{
  "n_layer": 16,
  "d_model": 96,
  "n_head": 2,
  "n_kv_head": 1,
  "head_dim": 32,
  "d_mlp": 384,
  "vocab_size": 810,
  "activation": "gelu",
  "norm": "layernorm",
  "norm_place": "pre",
  "norm_eps": 1e-06,
  "positions": "rope",
  "rope_base": 10000.0,
  "rope_fraction": 1.0,
  "qk_norm": false,
  "attn_scale": 0.177,
  "bias": "none",
  "tie_embeddings": true,
  "parallel_block": true,
  "init": "uniform",
  "init_std_qkv": 0.0605,
  "init_std_o": 0.0131,
  "init_std_up": 0.0605,
  "init_std_down": 0.00535,
  "optimizer": "soap_variant",
  "lr": 0.0124,
  "lr_mult_qkv": 0.5,
  "beta1": 0.95,
  "beta2": 0.95,
  "lr_head": 0.0149,
  "grad_clip": 1.0,
  "warmup_steps": 200,
  "schedule": "wsd",
  "decay_fraction": 0.528,
  "decay_shape": "linear",
  "final_lr_fraction": 0.0,
  "batch_tokens": 65536,
  "seq_len": 256,
  "doc_mask": true,
  "z_loss": 1e-05,
  "train_tokens": 141900000,
  "steps": 2166,
  "dataset": "wikipedia_en"
}
Each number is 128 + 24 x the weight over its row's rms, rounded and kept within 0 to 255. Layers, rows and columns count from 0. The size above them is the row's rms in percent of the matrix's.

# layer 13 MLP up, 384x96, rms 0.343, rows 356-372, columns 0-95
size [102 110  98 104 102  94 100  97  98  98  91 108  92 107  92 100 104]
[[107 159  77 138 130 116  83 131 117 135 148 127 120 105 149 166 152 137 101 156 157 133 108 137 154 106 158 146 142 129 151  93 134 162 167 111 116 116 139 136 109 146  87 133 127 128  84 113 130 131 138 108 114 105 183 140 161  95 143 143 111 105 114 167 167 138  93 146 171 110 137 113 158 124 102 117 108 160 129 145  83 132 161 174 112 153 141 112 151  82 141 113 102  96 124 119]
 [142  76 148 149 144 127  96  98 162  96 119 114 107 165 112  98 164  94 124 129  72 128 113 139 158 123 153 154 158 113 155 122 174 131 116 103 128 135 127 176 151 136 122 124 128 139  75 179 116 110 123 144  86 138 121 126  81 116 144 137 176 113 136 148 124 134 119 133 104 111 147 135 150  76 114 135  87  86 129 104 144 129 106 130 162 150 121 139 138 122 153 104 129 112 156 149]
 [151  81 115 135 134 152 106  73 118 120 179 132 143 163 161 113 132 158 156 163 112 178  94 135 132 110 129 125 103 119 101 113 152 155 116 130 149 125 144  94 113 139  63 122 125 161 140 170 112 114 139 148 104 112 111 129 135 134 140 129 176 145  91 127 107 166 118 173 137 120 100 189 112 151 123 110 131 143 136 113 117 105 114 119 117 158 166 124 149 137 159 154 123 133 109 115]
 [188 104 128 100 101 118  97 127 165 157 131  83 135 155 140 117 122 113  82  86 140 162 162 136 145 126 112 122 143 122 111 120 121 146 147  64  79 128 131 174 157 128 121  97 148 109 164 108 132 112  96 130 155 115 155 141 123 117 132 145 126  92 139 130 127  98 138 171 157 123 145 130 144 102 148 152 125  84  98 112 119 130 109 164 136  92 146 148 116 135 139 115 129 170 169 122]
 [140 131 126 117  82 101 127 101 151 110 168 147 133 153  87 133 137 160  99 105 145 167 130 143  92 151 130  88  61 156 112 135 168  94 145 135 131 124 156 105 162 149 109 137 112 160 153 131 164 145 162 108 133 124 126 152 109 144  96 140 143 134  99 122  91 143 135 145 110 101  72 145 133 143 133 112 137 145 147 115 132 143 116 129 121 151 100  96 109  87 120  86 170 100 144 105]
 [135 123 152 143 146 144 130 116 100 132 197 127 134 113  96 119 107 137 136  96 121 132 148 108 104 168  81 107  95 141 168 154 117 105 161 134 162 141 104 137  98 118 110 124 143 137 116 124 121 115 153  90 161 129  99 116 149 115 136 101 108 139 150 105 109 121 106 110 108 102  78  97 108 113 166 111 119 158  96 122 119 184 132 113 173 150  76 132 113 122 136 132 142 153 128  73]
 [ 82 132 123 128 138 101 152 123 120 160  95  71 140 132 126 147 145 133 142 124 156 168 124 145 166 138 103 132 123 127 155 137 160 135 141 154  65 179 112 111  95 133 123 126 140 120 116 140 109 150 147 144 122 157 102 148 110 128 113 145 196 138 139 158 107 115 100 168 126 133 141 139 165 127 119  91 115  89 162  96 124 125 127 114 108 125 129 133 112 164 155 127 170  88 134  80]
 [136 139  85 126 175 120 163 131 166 143 145 163 131 154 114 153 109 149  94 133 171 143 126 121 176 107 130  98 154 140 135 126 121 143 129 160  72  67 133 102 155 119  78 119 104 103 164 132 112 177 146 140 120 118 118 116 120 119 143 146 141 155 121 107 144 128  99 107 118 108 149  82 151  88  89 110  96 137 145 111 131 107 136 114  88 150 116 100 125 113 120 137  92 116 136 113]
 [127 119 139 146 140 118 120 155 163 157 155 145 107 149 172 141 143 189 135 170 151 182 110 172 115 139 130 116 126 147  99 125 102 148 133 136 141 121 143 116 124 122 141 119 153 149 100 148 110 147 107 124  75 138  80 142 131 111 132 134 140 130 138 141 137 119 150 137 104 163  78 164 157 146 150  84 108 134 119 119 103 100 146 181 120 143 157 118 170 136 108 152 110 142 165  84]
 [113 123 167 113 109 164 122 115 100 120 132 136 150 168 127 108 133 130 145 166 144 168 116 119 168 149 153 131 133 132 126 115 133 111 147 109 141 125 118 105 133 119 142 137 135 128 110 165 155 128 123 183  78 104 149 152 145 106  59  95 113 136 134 146 142 122 119 115 121 137  83 103 131 158 158 142 117 105 159  93 159 146 109 147  98 118 131 155 145 140 158  62 148 106 189 117]
 [119 125 102 104 117 123 125 114 110 140 153 142 162 144 131 109 147  99 101 159 116 130 107 123 160 156 156 166 141 104 114 120 155  98 153 127 136 107 145 164  80 128 114 128 146 131 115 123 114 122 128 158 113  64 123 153 137  89  95 170 106 123 114 142 181 194  96  84 148 131  94 124 130 119  97 134 152 113  88 164 123 137  96 117 147  89 157 112 102 133 155 146 121 133 103 127]
 [165 172 141 121 109 122 128 154 162 151  84 140 117 137 103 138  58 115 119 143 122 120 142 103 132 110 149 136 120 172 140 119 141 154 156 146 106 151 112 120 125 131 133 116 143 122 124 128 118 131 130 115 120 110 122 151 109 129 137 171 130 114 202 170 173 126 143 161 103 130 152 140 132 135  99 151 138 128 122 122 125 174 126 137 147  57 152  94 150 158 138  94  81 145 127 163]
 [131 115 136 112 110  84 128 109 149 154 171  75 154 131 107 127 148 129  98 115 128 146 137 161 118 139  97 142 159 133 112  80 133 133 134 161 123 116 117 139 128 112 104 153 102 109 100 139  93  84 118 103 144  83 144  74 134 126  95  95  98 117 163  80 172 134 139 114 136 101 143 116 104 154 126 103 123 113 146 128 154 135 103 163 126  95 179  79 123 125  95 103 133 144 126 122]
 [172 113 116 128 112 145 123 129 113 162 115 139 125 151 161 140 110  74 177 175 117 115  68 148  70 131 108  90 132  93 116 137 130 121 129 129 136 108 126 156 126 133 109 131 164 132  80 125 124 126 150 163  89 148 102 164 157 122 136 139 106 108 103 100 130 111 111 148 159 117 148 159 128  92 118 172 123 114 148 137  96 130 147 146 139 146 110 137 158 122 143 163 136 142 104  75]
 [141 142  97 102 125 124 109 176 115 107 115 183 115 114 103 170  93 107 133 194 102  97 149 100 120 132 147 108 148 175 143 137 119  93 108 152 109 165 145 139 137 126 137 105 101 149 145 159 166 156 123 126 121 122 144 119 164 115 119 144 149 131 115 114  88 110 152 125 133 115  85 142 122 125 120 126 125 141 102  85 134 174 117 128 150 148 143  96  83 156 145 127 117 183 138 105]
 [142 151  71 158  97 137 148 163 144 164 170 133 130 107 155 135 106 119 103 104 148 124 131  99 140 107 132 148 124 125 128 138 131 180 102 111 140 129 122 135 165 144 126 124 127 140 129 148  84 116 155  95 164 121  75 117 130  96 122 130 167 135 136 135 169 139 108 160 111  86 135 137 151 148 134 128 170 126 103 154 159 111  76 100 112 164 125 134 133 127 137 153 159 157  81  89]
 [145 122 138  97 160 125  94 134 138 131 138 118 128 147  88 119  90 162 183 128 130 155 139 115 143 121 151 128 137 114 165  98 180 111 131 107 136 109 127 138 119 166 133 127  88 138 102 113 143 121 145 101 143 128  98  92 155 102 142 113 148 116 177  64 137 159  92  85  88 107 108 110 133 119 143 151 158 138 166 174 140  98 143 132 112 120 113 153 120 130 152 100  88 108 108 133]]
# layer 13 MLP down (transposed), 384x96, rms 0.366, rows 356-371, columns 0-95
size [106 107 104 101 106  98 109  93  97  89 111  98  95 106 100  97]
[[144  87 137 124 147 140 121 141 135 152 117 145 150 137 126  99 169 130  98 124  92  79 159 146 143 130 118 163  99 174 128 155 141 106 116  98 161 157 158 162 115 124  88 111 128 168  89 110 139 140 160 117 110 128 105  89 155 157 138 112 127 119 126 153 110 154  91 146 119 148 144 107 169 108 122  88 127 197 102 111 122  99 129 170 104 122 151 120 126 154 121 108 150 122 128 156]
 [159 148  75 156 110 162 119 111 129 138 166 134 118 163 138 145 133 125  97 146 150  91 106 136 108 147 108  94 131 124 121 127 109 146 147  95 173 172 177 118 123 119  94 122 148 167  92 120 125 127 128  90 167 141 135 124 144 148 101 124 142 131 127 134 114 138  72 139 110 113 108 107 117 121 123 148 190 112 104 102 149 130 141 149 138 147  76  83 157 133 148 123 157 124 105 165]
 [101 133  99 150 146 159 124 114 122 153 122 134 128 155 119 135 113 160  93 140 119 131  99  98 137 107 122 111  98 138  99 147 200 125 122 142 146 142 134 113 153  73 151 126 137  90 142 122  98 122 160 124 126 123 100 154  85  84 119 161 118 139 101 190 142 133 100 131 162  92 165 155 153 110 138 113 122 164 105 148 163 110  97  93 146  96 127 136 135 134  99 146 118 128 101  96]
 [103 123 105 152 147 132 124 127 115 112 113 109 124 123 139 150 131  78 112 101 106  79  81 137 129 122 126 131 148 105 144  94 156 127 119 107 103 104 130 167 150 127 106  91 134 138 196 133 119 137 116 170 116 114 117 129  97 127 119 137 123 131 171 137 117 152 107 127 165 144 168 124 150 153 179 122 135 183 113 148 130  94 115 142 119 106  58 139  86  98 117 115 117 167 124 116]
 [131 122 103 169 151 148 172 179  99 113 126 117 125 132 148 106 124 145 139 143 103 129 114 133 133 174 165 139 154 172 108 125 128 162 121 123 128 144 140 121 132  68 170 150 145 134  84 119 139  82 121 153 152 135 183 136 131  85 167 104 113 117 128 129  81  99 121 102 116 148 153 118 130 149 143 179  68 135 147 129 131 109  96 136 124 126 135 120  96 133 117 142 126 159 140 140]
 [119 124 105 127 117 143  93 162 151 177 145 126 122 141 154 144 134 121 115 163 141 113 139 120 135 108 108 155 150 171 144 110 163  99 108 122 105 108 135 135 111 131 106 116 124 121  65 168  84 146 184 134 150 114  95 159 133 115 130 137 100  85 161 160  96 175 130 133 153 109 139 114 118 132 162 143 103 105 132 119 141 150 105 141 147 126  94 169 136 155  91 133  83 156 125 102]
 [114  89 157 115 143 143  85 145 145 154 119 148 183 128 109 120 190 153 138 159 182 155 132 160 164 112 128 104 130  77 124 126 146 138 125 142 115 140  77 133 111 116 140 152 123 138 109 107  94 136 128 127 122 110 119 149 124 132 148 156 115 161 106 142  98 147 138 149 159 124 147 192 138 143 144  92 131 173 157 155  93 156 136 156 103 143 156 132 142 115 129 168 119 133 119 124]
 [140 124 164 167 147 128 157 173 180 130  91 117 129 172 125 184 129 104 123 138 167 130 123 138 168 131 161 140 135 133 140 136 170 156 157 152 127 129 143 148 123 125 123 117 116 150 154 160 138 136 127 124 172 194 110 119 119 152 117 133 117 110 102 188  98 125 161 123 136 155 162 129 100 122 153 124 145 113 131 144 160 132 140 156 171 158 155 137 148 105  98 120 136 156 146 116]
 [146 110 125 120  59 113 150 159 129  99 127 118 155  95 185 135 112  91 114 146 103 125 157 129  81 143 132 208 116 114 160 185  97 108 104 174 132 148 174 138 115 111 160 159  90 132 135 115 140 120 114 134 137 121 149 127 121 132 139 104 136 117 107 159 135 123  91 160 154 138 149 158 121  86 128 141 136 111 148 124 140 121 121 121 139 132  99 117  99 141 123 111 147 135 123 147]
 [138 146 106 121  97  39 150 143 120 123  97 142 117 136 129 120 115 119 153 137 168 141 138 127 157 110 118 144 153 151 160  95 168 144 143  59 129 109 148 122  90 126 125 139 115 156  70  80  98 133 130 125 163 124 147  96 100 112 179 121 113 122 135 142 136 138 143 160 141 101 131 123 144 137 115 127 120 126 126 145 125  97 113 128 148  92 147 158 104 146 137 158 100 162 122 159]
 [155 145 127 147 127 119 120  92 102 128 143 113 134  76 135 133 136 149 153 109 154 139 106 146 141 105 158 144 142 115 166 123 112 110 124 106 121 145 131 103 126  86 138 110 117 187 112 131 119 102 144 144 100 160 110 174 110 107  63 156 155 151 130  91  97 177  95 142 156 143 109 117 154 146 153 149 125 124 165 154 145 172 104  81 137 130 149 107  78 109 138 139 140 129 147 125]
 [139  61 102 159 112 175 130 142 135 158 176 137 169 122 131  91 171 138 153 125 127 103 134 117 114 158 115 108 141 147 148 132 153 119  82  93 103 128  79 133 147 113 128 141 158 134 104 155  89  83 132 166  95 117 129 153 135 105 108 127 124 141 117 134 112 130 136 136 121 158 167 113 140 120 119 153 104 172 111 130 140 135  93 164 117 155  89 120 149 101 137 125 120 154 106  95]
 [100 140 123 144 124 181  82 174 139 123 127 158 136 141 144 147  97 161 130 148 148 103 142 141 106 118 124 118 121 134 161 145 130 125 116 113 135 152 103 114 117  73 134 110 121 166 192 143 142 149 176 165  91 126 142 167 137 144  84 154 140 149 143 175 139 120 117 140 107 136 127 134 170 157 124 157  90 108 159 124 155 162 163 130 143 135 101 170 159 112 130 140 138 123 115 126]
 [144 194 108  98 160 141 108 122 114 121 128 109 173 109 131  85 114 116 104 153 113 142  95  93 104  84 114 124 125 134 168 112 154 111 172 145 113 147 125 131 153 175 163 132 149 143 141 159 123 158 111 139 164 121 115 150 136 128 116 122 109 152 107 128 115 129 131 102 129 175  91 163  96 169 143 131  91 115  82 143 136 181 155 117 130 132 142 116 138 142 125  99 119 131 165 145]
 [159 146 144 139 115 157  99  71 176  84  98 130 129 150 137  88 119 113 111 117 143 118 161 137 141 144 159 139 115 136 113 143 113 100 153  99 127 121 127 125 122 118 134 117 108 119 149 109 117 124 190 123 158 120 118 137 109 162 146 121 131 170 117 139 154 127  81 169 123 115 138 145 138 142 106 204 127 150 112 136 123  96 146  99 121 147 169 163 124  85 141 144 116 165  90 148]
 [118 104 153  98 142 106 131 128 107 161 134 127 122 131 181 141  95 146 152 148  79 166 115 171 119 136 122 137 127 140 116 109 126 183 105 111  97 165 168 125 152 182 158 161 146 110 117  79 132 171 135 101 136 121 102 110 114 110 126 125 142  99 112 103 106 146  99 142 130 138 116 111  88 178 117 163 127 104 171 138 114 130 122 128 151 151 116 165 129 146 125 120 105 109 162 143]]